From a checkpoint of a small transformer trained on Wikipedia.
Training: a variant of SOAP for these matrices, 321M tokens.
Each number is 128 + 32 x the weight over the matrix's rms, rounded and kept within 0 to 255. Layers, rows and columns count from 0. Numbers have three digits each.

# down: layer 4 MLP down (transposed), 1024x256, rms 0.0591, rows 290-342, columns 128-255
# up: layer 4 MLP up, 1024x256, rms 0.0592, rows 291-342, columns 128-255
down290:128191103092138072137094105087073089141160119151116104084148066099138219082147098133171082131134163079126085145158146175086047114088135126124101175088136098162165122199133104126104200111121135117168066123156115117166113099116131157111130109128151149158097152133160120174168083165200164142109148151112128119174128087181131167109132153160090153144074109074103163122116187073118141083142
up291:161131115199091108127153144042160103188072207149087151136063096128116144183173169175109120104096102137157036142168186110145115130169100107133117080105116111135192119101104125126092131104126144144121082103162113096155155114133105187160177167101054182101037109168187121153108160117134076204123101165088065111135095120143100043102110152093125105108121099155133166130109084110116141070085
down291:100144133120119129108110157103123155172076088159194133157101140120152087175119108098128102069187155097192090129103153089209155136138155168147082090164136157142087183163103113078132117127133055178107126207098167145135160149106180079144105066155112096098067137146176182168039091111112158089102190098167083169056075141136092135174135088119098145114121105109128177178058117115127134137171
up292:153136108136128166099137115126150094160132087155122148115100148094149105148130136096074065062148120147162116121161155087116153163153136141110143132104142113167112164081062118099167136180105074119120073168107099124095117161109166176120109160165112128214188187128166121121080118099087132148110115138149098110150131175095148159136112127173192105107153123122097103112181185073137142135152
down292:154160078126100124109140177121073156130173103124173132135198152061110148109142156061084123060111153116164149073158118089051069101115116093132113158205142132134159126127153120124089136108185120143094121148145154170183113105126182118113098126103135058052143112103200176107135209177142097107121218118120078100130107168074151139117126134124133146132158134122126103099105110125161124173176
up293:120190124122120178165172149139084107150165179108092105162138172189138114159120109119148096104104127134159135166185072076124135069166172146144183105118167124108096194176161073157099148103105141100082076132127074130124188130082138109103084112122142120134122122107137158181126103091175142128089118182043116124129073125171123186120077101117067117133139124140129139142116156109144090208092
down293:141157182122126170178177116160114142109111146087143141166119149111087094120161126120126185104083115104158079147173177134107117127167128111106119123095157190104091134145122072141148097095072107169110135123178204120130137130132050092073117105122132143127192112099185164113152125150156070166158173154096106163094103139063161116175132131128120148142079157147111101123104135134111181101172
up294:100073066116089110117174141174117198158143149148125105112120158100118065061120150104164077125109186138091150113141132140076146101159118108134140131117151103103156141123152146108180132160150126108157095092100136142104180087152176051129127143124125141095116121099117064090089121082112163061070174125053123131165099101089133128106122182194216138159100193118129104143121104104097093160168
down294:107172147103131120129197115108084150154131146109113128131143124118113170131107084090171157162152124066104070150155142097169131148179059121107169080162114153108121110121113166114121129111143121113095105093128089161120118184139132108113210129109142160154059130176145118108117154142143134119166106187130174054090138148091140119126097066085105142061193129158174144163166114126108165115137
up295:109128072146119112148135089149118138133139125165185125146183084181097199110131086154148179101177117116110098161157143157110186100116137160088081126179099125115082110079092150108164199090168175150099147125129137135176110064175153165128124167191111138165102111113105167136100086088097195113140078149078115104118123099168120156134156108067135096189112176050126173122169077182166153143162
down295:143141087156154083164132188101081094092152105126115118110114186067188094104138153081124098162102182135052155139108076081103052097132109116132160150090095113153180204128177174096154124109067146102153141209118130070123136121132101110086187102092072046139103156092117086109144105063150063108152072121082079137110085113157108151145131118118137114084088132105098132101139150164109131187186
up296:118059115091175141134117067142117113177066073113181145074071108139139166141077176044116122095129118143177114058132133132156091091110160114112150202087107140152111164155127135094070141118144161143121142131153122113172105124108174158168148160147139083132165110112121163204134116103103148143153165147095072122121150103153147171136138144115127169140160092098076089106144139161161173111117
down296:210153123158142116120149087071123178133172137126140148188123193166147080103161108136098174080159103080143089104071136123167109130140148146169132158161169092104152121187076113131141129050099088143205165157173142111116103176105091155131119183168156112137087141183159104142117102169193104134145096095148125100167156126096174119072149076230106130108072128109235151104119081146064142113112
up297:131136166108149131145078168096145151135124114126120098137121137113139109129166122145138130091071177125120077126133094117135182127147123146116172119146126121094110115100155082066156102117118149129171106108134181139121161093128155102129133078104078105193140123130122140168070101183106155144112120116092146106129149104153120140146088110151118129126166136038155140140133150187145107115117
down297:123083125135159136115129116117117122168155109147112150117112113142113140104094136129076101119103123120110149107086164152091135182089107158110094160120107100103119110111110122151100156143159136168159102143119081161150136111149130172107090088134085172149117111104134087110134180129180125138156144120125125145158137112122154148154151132138102123152091142148127142209151148091151172158115
up298:110151125161212118122072113087102143100161110169092142173094074145149099077082123160157147135091177115170128109138165138118168161136075108103148056108191168069084082147179135110174100163170111088101076164141104091182144132097096118158092126194086132122171161103159112091121140113130120153167103089163120048112137128176139154111163145087175133150144128150147053166156119151189091153098
down298:151169125108145137113121078138091116101185128104105159161109113059142118091128142121107133139174155150111118133152142142126107186143077172141106099117167129109108115158178161132190092142135137143110183140108068177189126177096191098103084126141079121107086139191157152142151141106177066140084095181096142117120114119142127119106185073143103131102180114179151161107121142125156164149159
up299:135088111137146122112077138165179149148056165080056187093096057081155119111133128160088063091112131140076135185078091073175126166112130079146084111130135095142134152156086139159121134083203179164125163140167150127142058104174108105118102118133089172076094137113141092176169140142154090068119130132120112129097129115126118113052134193157133112118080105136104127094123159095125090127114
down299:152093169122076208065107140165106060136133111194184165127062160128132205120136103156146180122112077120205121071096119144134116103146068102096126057087113120092128132083152161220105148098059177125104154190123144140159139194104159137141133082146166171168087125136129137104116119107172183108118156054111108107165128165168140107127182112131097159140129077119136083135145153137148159166111
up300:120124083086133158110156120167176120099143131115127123128086098161163124123141150135061058141139174161170090161111058098085085122122060067131125182189088113076125141132132138138111142100060169152174158086085092158138149144091128121213130090115109091116138097169192134097126095136102163146133115128124178123163153144121155100173157115159149125129114142173139134056154137141168083107174
down300:100078154171116139115138127105125147122183137126059138156111110157103092116078152192117112160121097146086180192133082201083126144106140151134172092116181150127073040135144156144115129087201108142115107132099088120113079101145155140068156089150117133086142131130157096126137190086105160175111132199114093111111125115106150146148154077115139079107103133168130148118117088169105116169115
up301:179115089199131089174082116145168175197089113034119144076142064107106076119107155085141142123173125136139090016179115118113065136095120166036145132171075079111163094104154117133152105159136145076156168099141189169103185119109123161133096131132118146132094117148169093103137164165158077108079092177084131101107081063162100130113077165085139079159112196083117079103063207079156131150124
down301:145132131091125128210120117063097148096110049157129110128109106118172164157139188196104141175195121164143103064062138089059113110071080126106104108044077112106116143057219167113113087104176116151175110124128146048154143100154189177153192087164218103157108080120094113121133037145076204158147120146146134087054099122083118167169046170148174123173159147146078136143130063162133104173163
up302:128160074064113089167094124175153147113137081163155172187152158140148193112117159173126132157175161083226061078115107149132139127109142082076171156138075148083187147113183122118113084106148120087144125143164171115150126141082153137134110147154124093162100130189049119214132096188131088082137131116099139173101129104115142114100101096118131061185179162118137152178127143096183085140128
down302:095076164132098096130111154145123153133134100101104146149066111158105146219125146149085142124095084135139127194116168120136146106127064162095104156112125072136080146144069153136136113100150093165130116147116105088092114120124103132103162051129156132136088143151106128155161153145163094115167128117137074102092128152114080072131117157117135125131158100124136143118155139090145144141110
up303:196058129077063148143137157109200088133127114091196091167117100067194060143101094030145125104127152051194132146128181106129102129087129150152149146190105166137155132099163114150125107174165153139149138156140121145119170147134165110179119120189147094171181123156086140153084188061113097159134151134108181139101059183172117098058177071125082197095127103120157159090129046126130096080130
down303:069143091121127181115131152112184160137124079093090124123165161106145079063078095095157143077151159086132130147166132167143134088098137120106128183122133111104166132123090165124156093057090082163104122087118127162141086153167183132148155120062108185132088151119179176090159134145169091152115171152105103067096103113117140144182117124135118134121063127165071113195096216119089116124125
up304:107219120164151066182158060118162146145132111119165149133148097108071155136159098127122102183190128104103143144149144136137104078158115156155144146150073141132161145090153123138075098129101139107088156178079163146122070153163122126141053075107133119105117184082107135138149152175137137148141108128128159139091101168137131130117194087148153098093080171100190162177071190073138164164148
down304:093117144131111131090119091116119103099104129102204115054077114094109096094115029132158148153194106171149097106140152108147113191140102170186075055175171103130114110201113115050114115111142150106116138117143069170144129151108146167203080130105101100126125088117173113138167119114131114178128095120163106111069112128107128176120123096119150147190164084100183095109108150156099165115111
up305:124159219138072126078077163218104130109125108123109179066066115090136121108096100200147096163140145098191117143184141124075119058119141115116113125113123065159105148118103162086112119120093089116130175100115132122135130147119181154165104095142121086148098084115157106148153118158125131173147180129147075115136102185159120130158184117105145137125110153085120137114120136137133133126147
down305:107162134115143117157184141062166134082137119112177116146133137154128152120154198126132127149135145058112145126073102104146133108082122080101150057054099108099136100129061075105101158115146110188125111106096139185112148123125061134157124088140099115126138106110156117166115140088137159110100101183078093101104081109162065134144097103167092055126135076127135159088200120099109101120132
up306:145142172185139138162119119136135124149145111120127092137126106122078131155119090136117191098143116148136141177094118163126141196085143157123159198149152129146143074177147159092193095147153130142073111161096199131106139096183109134100135087111157117121126093143093170117115100081147108126101065156156122145138115184144116086198154104109100106157072135099163133167119153081105117182119
down306:102156131139124134141142114121066130153106159110080145112129142119116130076129074158161095149114070185108125129153158126105063134125110119114096053120155148142104145147094142050049204115180081130187093075142156054117124158121089125163068158148140246098104131123170090133100127108060208126165101141138088170129148153070118080111138158095081124125126153148096159130143145146107142172152
up307:156119117138104140216132146099143139155138146151106130131077080080170102145193106149169169057125148043157159142126094146065110185186191096170142139113174098116153108131088134125128142124076104117092153071173141185167151076184133153117134145150108088163118155174145082109130135111136105125174133170169088079141149143153128169106143144127143096158108078158152171125076085066128150112157
down307:148152197125129114074143149105143139075087117090135154143119130104108175126130125176136118168155140116173108104134115137154094172144101097166122117074148205174150096087137168138117173090131153125115152140163098110153139104133042160096058097178152129175161094102120125135135078126085125125142087142134154172089145135119138156131092124140117169142155108103157131081192110133105109116118
up308:123138129142090121125131119088109135126134114092177145148152109176096177059106137104106143061159132120130140156120162133130136088148101116160125121119092120133156115150126170186127176129159138094106113116092150111124207094091116153101114156145085101116171145115173118105150145137084170129140182115142119150138156045179158140124157087127153113125124136132128179132091051144116128181126
down308:155177200119102079138067123143150124166203150127115094132144087082193145148132088116174137150122098145139088143119175161121086125088109139126226119144116164098155130138143135039138093143192160099102116106170122146153145119193236124135151157171118115158159137164114106151132103087152136104106057161117098181156102091084168151161126212114141145192064113110143100137113084121072169160072
up309:152146088133150149126117104147081095181212177174089159108104148132094130128160118134186069110141075124112128104084161119058136096132112169120135181118175142161175070108160120057179155155103056128140120093162178180180144145151137143136100120066138172159035079036107193115114155076155111122141128135163143030115157141167140177071125151120117170109178153101141115191043094173158093080119
down309:103157095156131070164073087137102161080105148156032129121079153111112164093160108096080119157138109066153142125119122129164091211160140132149106115094137091084149110110119161140157092098156118165128135123061149164102128135128110120192106152144191126055152095126169156130183152152127187133057131131113198141121139147157211072118057122118142169130109134162129158172099095142100120132055
up310:076186122097109153153118128094081159075097105104132103102155111156166164129080144172075129136110098152063134139135091110172119106162129079098130120157151106144102163148173141140102128098162163114137125108061154142144133156063111102085067124099142142133152091134125159129100116194132138099133108146113069154155108136138097139122060177071105136171189109140128175110155132087145105127140
down310:108153124115114164140161159117110123084129134081100101091165111072097120125103139124088112133105186091119119089056188136092136131146159148126164145104101160125160137117121064094128124145176135092113149175111103108141124136178086123094164095097135158055136159096131161155130111169137143139122119110145135129192180129107147090087117089174136112085113162137122071139186154157147158108168
up311:158087097155167122095130129160122169157124148117109062156105114151139128104144160097116115155165118178062101175140114115138119163118123139112092132144072120159126180129118132133184127125128133173097065124191167092080121109155109127144126140087129107135148129138102065119176180107127110185187067137207162135090109106196106099147178143149174163152134142131234125087142083108125069119162
down311:105148082089082093130157081087112134092150108106063104184122086156149083167104127148107179125103068106108096124145139145153106102133165085108089095066093157131106192130132089169125105182109114131103120084100115143091109155104183163129108176152111180089092171176128142139129139109120094114161114174122114127127211142166059095143148137115176080096138098156030079172119066130093156073154
up312:190149118071167147177195138129133103127149160114090117117077135112142111077069122139104118122135124110141171152208129108152113085108066149089147159149057147120069181119143118096151191168075159115117092076127130161056177117203075145133116149167092144088169108166154180166055120101165137126073051198110122098160092182119134143076124140085141170171131118155134096158135106120123114148131
down312:151201101129221099137100144114166185111172089162167082085163085094180208106133169160097155106064108133144120131115154162160078127117140114094083156174121095106125098131117111190073134117146166148079222097087103120161122145136153100158141168160108144144178075073105103141086107103126121068113060161121155049116104135147116087101140146150116133082076050117180093164153130110139140106179
up313:135137087137118104131112138124097098077185188128143132129097095174129181154079097097127149157127091143055218131137141139067164097134120129082105084135182155098105136176154154140130127121092117151156076121166148112162144160149140106170162125082181167125151121115131093146146124146114098115135134138137142163127152181122142146142154109147071141000120114138124101116111183148122141165144
down313:091122150146170200140099093085149115096090078179123150127158132078128153137188181106098133114101148083204152122084159124121143139162139122167140111125168141116159122096085141119112148145110120123091106134097142137065122088175149132116137124127094106162107116125115160153168160131164150166101112104101074075129154145151115179096192165065143087152133103159124110103125153155150152136085
up314:130115109105142115214149125104121122144072112088102126141094103124113111097113118158156166146158120109118126068095128149105117097093121036100160166139106105137152130106101126091089136138113159134138162159134128125093204083086130089133081113120121133129165148140135106141160132140144134172158105136134126103138124163156120148091136164101165111158178134142103147125145093158090125147090
down314:139196140095129156163146066150123145128098127090162069147114103152159155193089078113135145090147099106113148077119112184148134092096112097166130077090183051108088063086117136094111109135087051134125171134085090190128137160084119137158118101131111087158070155159109117093129172094139164186122176174165148107161134168101167119097139137100124096086102108099152080132156112107129101068131
up315:128132163116151103119141157113128134082115186130143116201131100105125122101181127128063080140194160107180144115129144137123147152140170165149114129157168142134170110133111121182069183122120124107107147085135109143145140123125131126112198146095195182133122105128091130147185151156180076185146111088195115079187106161144094149106202116181149106139146144133114153107116124134127152079098
down315:111189107099161103127091058149100200082116061154126193103076118148101066164156127133125126132152151168111110143089139106125171089144134113167102150132178149121089090097128190124101118133128145118145098203077121149147090094126163120165127151123105134102118130132115081091075093145108114143208146093177159151166130119154147199093070133124129137138144131114166129120123109156093124113102
up316:178186127103157234087153196066090141076127106076082092187143121157102108129161107083141142140138145145174099156230147166100110101126023136135121085159131188088145159135094156173165083082159155134132156114125160076194124131189161179105107142075107154113164104145149093131129129113128123144097075117168139116126107146168095179100116155149106086054064109104110166142141141108112126140088
down316:128120141169114115089135091092116142094172181206154162086115129109097121193076103129095132184139100145154092119081133162128146134117158144084117131135108148209153125167162191122168145085144183116180140073167167133138101098143101077109111160149092080110122158110151171092084147107131107148100125125090083191183083108171116118157164057128071088112111155115160174153099070139104169087072
up317:099122156142130137106131077160127121123130115158123046178119136105143161124153084124126122054164181078116182194156123129111071097176120129073204121171166154131120185105091126165114140120096160099157094106106164139130109132182133154133168077162116148160106160136112122134133142156141122124084144109176150104162104147108140107168081125109175117162119104133097126131178146128127130101153
down317:163118184106061103170136099106162083139183143081156118068126099107096134128090133087147109125112166114125156142101133182136137136159116106185129098098151174071127116090121102085122157154130129139180148169101100059160139090137114174106134170122134070157118126115100056133118154109163086143099132093132155141157122115094080096192181156143185106127158122091116090125165131136139106118116
up318:194173166118115079101109148199140148161141124136134135126090126110046106131112120096161147125132112110127113115123176130196145150120119097116150155050164111135148072090097108144170107183081126120127120079168136141136122161104084136111119121171127109091134132086102132103114164125138146172062120156138121131144160165165158121124127128130136141159104131098105081144128137120110130039201
down318:136085095162091156089108136093157117166138083167146080124158125138092062092176131143106143159160145084092124184103086159113147159158099186124115123177115127095080157132158095164113100117169135150194098119107117077116068101112081084151133127146058125093114099131175091199124137088147089159110141150144104113096095146112143146079137190110086089144121078121116136184115138147165031139133
up319:086046101088137104125123111133150122145089170140081182096103105114150141124158132131160131035137170166134103171126119096140123126098127165156113111169148099167156157101109131109177136112124110151116121114112096086085140150098119130137106127117132156102174132158131159102155135084105164157168156164073090140162162128130130111168104198093163096136113108147092071166131104143111153092127
down319:122126135110085087080102079154137114098205081118131178112147132153146172136132111187095172132114128101148135130098168107161108144091097093109127151085158133113141141131055083161066119114151129151127157104133149122073147146109123134102184137136148108131135126111132188122115137128133112186097089139102153150122099104157117083079131123175098127122127168140158138204128150146142167144112
up320:148143184078131100200114122125068161116169129150176165097099058156110159106146120097193204109145165090152187136024152082143078127130148058117102142112196138165166095139105060203118149140097093100091105086104129144137139180154101116100119105078179098110089160104160150174137108155115083110095112110182093090095195108173107149088134138086126085133125123134115075065097177151068181165144
down320:083176159146169083126120152120161138131121169124119168130143142162201119137132123113119086132098113106143065110112101122147103134115138144088152151155135104111132138146074123096153148152173173120177109144148196151054123157157145144153115159085152137080146133175131086135133188119108072135149095073155129146153104159134162118166125066095167159167101114118110156190179062153102106198112
up321:187089177094101123113082113125148114124124083142114082142087123129139162071116126147134126108143181142088157099134105092090133113181105162077080070143146164122119120145149178130122066134170163158129134172106089130186184102132121125115144148167082168160101149116134136160117235146140149062108142145110114128134087101148134136143183097132144088128085063121114145083130129140109099087131
down321:094144092122125219092184153102094092110143193153086078089122122142118133136113165103096133198094140083148090158138122164100080198155138096134103175132113128115097173159088161133116129135066099117114162114106130127109143104097184099046152116122162084122157151134150154114114143157120075146118127118149149141159165160126104107102138090112163169144098128153174119117112140130091112150158
up322:107165101154150114127149129126134090108087103114132175115095145165139164078085124125102173083145118142153117160134143140132121064151060096146111158139088114134126092084102134153144145113136189104099105108107131110146095125092193153088092139120193147169164126153090127123120117125147165052131114135153160117120167129131113117100104187121144086171101149098156122128132088115103114103135
down322:146137142137143124167128150127129157163124114151169134107122180104148151104169120112143148146166143164119181128095131124165138097108137134111121149127140065136187160102100136090145145097063075082155132137111123124095164117117135162128093169186093095157119132144134090130095138100130116136168177137126084131097109095170086141097111148121145145117133155143112111121098114097170091137161
up323:061154166146149187131115141148133147095150145086172163141131158130101085168120138117132097108166163133189123100109116110106121112153105156152148162138165133154118146104100108159167131116120141181082146073172113115174112132111205176154106172134118093133172104094192127195121140178081108130113142117165111106150063138158117066166145124082071146143114129090141040130150168109092061187104
down323:192136156128100159157155122160149102185154155174055163137079162153086066165145133165135142141084103161027158162079038122175122125086179153157093061146088098116088144134125188146194130153126155101193131147147139123142203121170105142111122107059087106128107152145170106167199096109091131039154202110153104079183139140091157131108149136147099151148123123151101160161117138215081126167149
up324:168179130126090154104116126129145146094200185074128096148126150108150184142139177146095091104190142141076115110158113106104122103181124103168126135110091138189156156136160132105105105114180158090077186150099135087116137156115167082141135174094142141158121091095130161154155165134118101139171066159142154149156110041203136150138143108064141159056101098183154117124169101136194065135154
down324:083093088152130065134095177140093157137116117125144105096115121138109179110206119152128134109108109105148140120131121161173085139188134164160090080144152150137132154152113096139086136123142136188182161152069187094166197115116050109134105144140159119113055099087115096100103176129154120133118122145194187118100106139098155169146189177145105096118136137088111110077090106170122181122043
up325:156102185167101091159158102141123113112097148095120156128116115108117143122115103146111159133169149121127105141151129112121156095109113119132064165083099105188082132159107118159125132106089121159064085140113091152119160165115097176107144132186178105089148091158089155131173134091173120068122130178158170128152059098176067139110128153123123123146161100151110098100136089100111116135106
down325:134166180084111130116079131058139183174117096109161100123139149202116117157067093129120141164197186095128126093103087154181109133149118159122081128060101146141128135140183118190173138100154124105154144147105122178093149158155139122138120184139111133138138135098149053101088114194135157092149155102165095096098127132122152117157066124178144101150141075118155108119134145155185144176147
up326:104113090197128140182128166171156192139168140094119114145102149114162053145133117181137122146173059151189173182120153143175121104133116124085151097165122114189099117063081071128144179121159115164114142112129111112157127072103164079151093101191149121215134229092161194199106134155153166132125117113139076101107096106145108087131092119124170156099080066149120190066093111069102072073154
down326:101106162185137187156119170102139130154137146097084152151187112099128085107115099083121106109104137202148132165157114078158135107108162168176092143125066148207106109113120174153168101093081144167169131083076120077159113161149106150129143143080129146105118136159095117185131163117123107118123154127140190132155074110169090102044071144132125161067115063092147143172110091139115146164153
up327:139065086120064087117111141092121113152104125107084069109136080125109114137163128146084084124080107176093140044092144133072139080139172141124125145157136065129083067109129141164121150101144129178118121072126093137050139080099120144133100132145135103125110199166136072076191130158154066111120181104117145096161123164139093143094104118102096174054112093132154073185122113124174187098141
down327:144145163078141077121109110128183105132143161144182139134138148107105115097120092148207126143098149110145144094101185106082101130107141092058113102183124084083146120167145220130141089137095133108150124098112172095119170145115144138130049127119073131175135109101124126162148097124075094105165114122217161141223128129084131085135157105092077150128074144119204091098135136132144093171148
up328:151110150122099125166085138103071148129134085167130118125140153108107116121110170140086114124099115151159177129151121099180081150130137112133112126164132130125145148124128145135184157151085174134158116127146141129150114180140157089160123086154152097146113136140098108137086127086144073073139141115123116096101135072107144138127138167124122138091166115130117160169098147115137090164161
down328:117065157203142095080154094117105137162109160074146196127143138150152123151114139114093145111133145119111077104152159108118122108126121168077158117111120105139168140108080146095143107138130100138140202105148152180141108091124059110138126125144104128125196140123105148108149111162063143161149119114140134166147142153116073135155099138089095108142126157137132160121116125109146117132158
up329:104131199068126160134074129096101133170148149181146132161087138092159158088085189166136092198132089122134133132141137162095125123102096102126101153100138111147116179130155152105128091114115120106101113095145113153056099164081101152128120141190153132131200171077098108120156082113134102076154127096180077111106161119168118141134110113114090108122177174144191174125075207108156109137138
down329:109095136139114164095104186128101172180171144103156123119116130149130139089084118125135117108127140127113179129148120094026175066146085150113145199161130138146129178161057149096073133089107107134103130145140107099139165102124110107148119209209146150145110137136124133093159111140150123152128102084120123134092102101143100090153082134138119132124063156094111163148146162094099163107133
up330:141120173101125144184127111144102108130094177140155069161132131121131130123100160110136074187129116138164116178125116177075057161084149156135180119151141161106090118165108127098214121075139128159132169108139093163103130119100107125123156100189144063119121081092201135168188223154106118124118124138093172125158117148138119159118116200078127123143155127208121188156092118101141103095104
down330:173129104165118107178086116117110072113137124229132168091138137157117123117162147130108109129130072178127120099091150116143064120131068141141090111097127154124124137102156130160100187120085109150128171142171114159081083113142155098143073160150165147181123108136151113140110086079124129060151194135079134129102109102095074170136142139115142099109085153097116139086177176100095080160113
up331:141122067104122140086119126119091116151134145120141116158092150130086152077139163143078046135097140078095109143130116074088098116130126017120171087129077092186135115207124149162097113151119165105154146116092126210120068132127083112099172140112093119150160100078125132128141119117159223128083124074077080125155156156135145159181149141097178177134111095148123126178080137162129110081153
down331:114100123150141129097102153131084150139097170071116132111123120133159170119138128150134141090119150129153079048113112051154166091169169102125212159160149144127066131132102167137160103171135182127118136168054112149080160167084151122178120076099121074096098100133123173122125181097133138142144127135144147141119147118115167124075153116131115097135223130118138115143138149120145191094123
up332:223112140092180162188156167219175100163173162145106136136095154160126140125121138143138165159156105169166130082172139117087169149094139091124095090121139214147218122140105096080067126177108171111124091105125158148135079185124062095167141109138135069121166135169134173097086064099108128199091117141148116097131122144177145155134066084128112155162136086143156132150147135082135118142153
down332:082132126115090139114092171139129148115137086124145100161171082165171100174142156105145157135156107174102078128151122137151187101117114139111152095110064176192090133124129154133113101157120117086162102117143186132087094101131167138095089171134122114138083128106113160143114205116175094128101081071142120143156196088159096075117101143093129145139118141091091158153108131115111126089107
up333:130150195146078115116073124144194094089073151054114179136101165143139151096124130137142126126106151124123119126132120078166082169114096113076143121194124144129175120149135139131123187083117125108132145116150141126090155152101121147121118099126141098132179149146097124104127167106127188099134153103187191167152121143131126068043184121138171143163096122103133126172086152120186106096084
down333:171123086155144120115098115182176063094151147132121153076151134085093146139095101154171128110131174162172069107134140100078101105150189127169124164067130126121101131136112100138141041148127170130112089140121117167094116085095088164132137101020071130113103139202154088086098113104111133143125162123125091147148143098096120136133159120111085108102188141185122145078201082128178089138191
up334:127134167149139163161198076158164105091129160121119172152161123183198157117107090220120145152167176136145064092102169112123097126086174122176163102146110111120100104137129132200149153121159129141097135139103153173082126124156114164075130074165121127074097132128105116147086155103121140109139113154125112105125045109121083095130102111160126123116154146111114115098138168075144111110153
down334:101162181120079118122101165137112139190095145153155129144123120092136218106147076139088173077120099122115074138115131131117184151153108126093121152159121147115113092109154095168133100086200099120140113119084123175116136130068096142136135127082157154114059118199123143116137177065195134125093132144146175145113123082155134166131060134144104105085101111082096093106141101155083163112151
up335:092126167110140139120124153137162137132096062189103199093110122128122153131137135110202098109134160150076182140162123121152098147152153119148152080096092123113163127113139053096113165145126110117108129140154154129105116077156206123110124147212076108127060108122162073148111120021135139135083107216085096115105161139103100120096109114153109117130154141178180161074142160151142066093140
down335:168104129111143151195175121140123149072143112110100118147120091121090169139153132131153130176113139129136107098168185130088144096101171164105162153133180156092168118156085103101144141126136085158096161183145127096091167113141096078099175138118127112159130135143116144211171086084155141105172113084125091131138133096114127106119209195088141137117158185137177128125101150092176127163170
up336:069092129165136102131134163104094119091183130129137155093112127059143084125170159125125159109144118075105065135106086172126122158115059102121110112135103099171182137084129092083153113061067129101143088109087165095154154113117114093145107147135127121126091142129123150211138099153112068104131089142108103145176065057182163146128126103109118168107117112188145120122143169097123109110140
down336:147076164176123166185068121084115105182102130151150128138183153124110123103151154134117173123080063178190128160138193057123169181175185119160114146156094102176182158072126131179157128176137067187129120133151170132119150191124143123090188086163164162118117125110168145133119123150137094141153106154163094135085193140126075192077125163124179177140125138094158087089071112107185193102220
up337:129073091056132133080089123080176187148113169055092049137123095070123124107104094115086173091147123160146120103094110163172158126070094146084146116154091149121122101145191074130175122076122155121140149141169166163136107097153111104149163131143116112151159128191112058071130129111107100129121082138105134120134110177169042119056104122076156138123097106153188158156118117143112099134137
down337:156118146129191091109168077102111151132176115120111087178072143182117173100089141122110125078116155139165145173170171128180155147153106154116110165093168091123107171095103077082101117148153158121127163132077108118105114144135153138132152121170162112141169125133127102127125140123171166155141045152123171106109173089081156119103134138109143114158111111188121120117185162145145083136085
up338:133103120100092085193120117125110109140131099128073099140136115165070144125157115157174109044192094125105138152102147099051133152134128122131143148141152214097169089166087119112144138131146200138156119137170113121137134128054190086104050172175142113096112136082112096116175104105129114122105136102145129178168172114135139105164146087138167109130125129123127125106107115114133096102137
down338:136109093141213185141184113106140151127129104087137101117118117148200111152105092124110114102083111082147218138165131089123124126061088105106116147125120133128152091009098134127082114118138092104112124089092117151175098147066158156133069147096127130171132159103129157151100116104181119129141162086092115139141109182138069141199118098153140107076120117145150078124158089125174132128120
up339:087099126113191158142157172114152120092139111133123130183116109166114124162152120111125140093154163123148156112167086115113153143126107151121148142135155118139066160125161115142204151119129118148132138111140112145180103186111132159109105148144182150157174100154166104180136127090097126121123153187118179083151133130123151131085139137095083105130169174121149167149145166157149066071123
down339:119139155072145105094100107102127182147091159116190142116157150147095163147134172127141107163076118140119094126130184120143124116118107167113117143172110110156179097099159133164152055192047130169147131136203104128113086167167117141142063143160177088121116085158156230105125148130094127104183132128174140119115114132122085176121146151129111186111155124116108087183140128170097161184107
up340:104109223106140127129192120083127148168163123149102133114065177176123152113121105123125121126158151178099143131123162107124181162099141100109142130129138171126127128122133142083092175134096149111077145142073135077181154140112060117190095082088110168149179128111092137136106157111133118129116121113119138129066116120140111133172132159106136146146098156089128160212155141147183066132103
down340:083092103149156157111098081154113117135193158089133119146114092105143100094145122085083170082162065098114159083054078170198109147120161171087144114084108116077113156108186114071068033187142103133142133157072122104095074103091172101134147127077129069094157149119079130093139113079135062147153133106108123131138092103113136114119173128113090158131120182136148117105155147159120108206100
up341:095101113093108164105119140145107132120185114182079085129143153136110133105148080082103119095148177068076085140144190119105050106145147184100083195150142116139148139154080127106077187122148147167047131178120043122057098149206134152098086091126108175111169081122135069139115147096092098136132137112055120135147107094131162198131151107108143086096091099148149128157102117130130165173088
down341:128129133145084146102142138211118084112131133098094119079095096115134175136130107101141181112142085139094132129101113164138076097181174174124153138169086158133093154140194159093124112113114111073169150148101172114105097147095167093176090127119182116129085119098125155133151109132102120083146201101095162175071073085147124132127086117189118132122108120120102169194092132144190189089145
up342:092159099159138180103138128087138111145100172096113142164090094165058106130139091117147109114173130135152159104118089127130122096131060122133088111060127130116148176192114098086147145162086086157120150086137114103177114057103137149100115138131116158144147121123079139136117098152161126125145143117107139107140097101106150148140160138093109164133125089132101134096078145116128143096172
down342:099084134116188153109123106188121069101108078107153152141112150120103140123076142129136110129098120118094152168131149171115160096127134109105113136095109188140108168123128118142094084075151088151122102160094157174162164064116133124114117093170157164145103114142101090086125098142127128162118170111118128135144101134095078096113193163161123143157161140079109126118118141169157143110125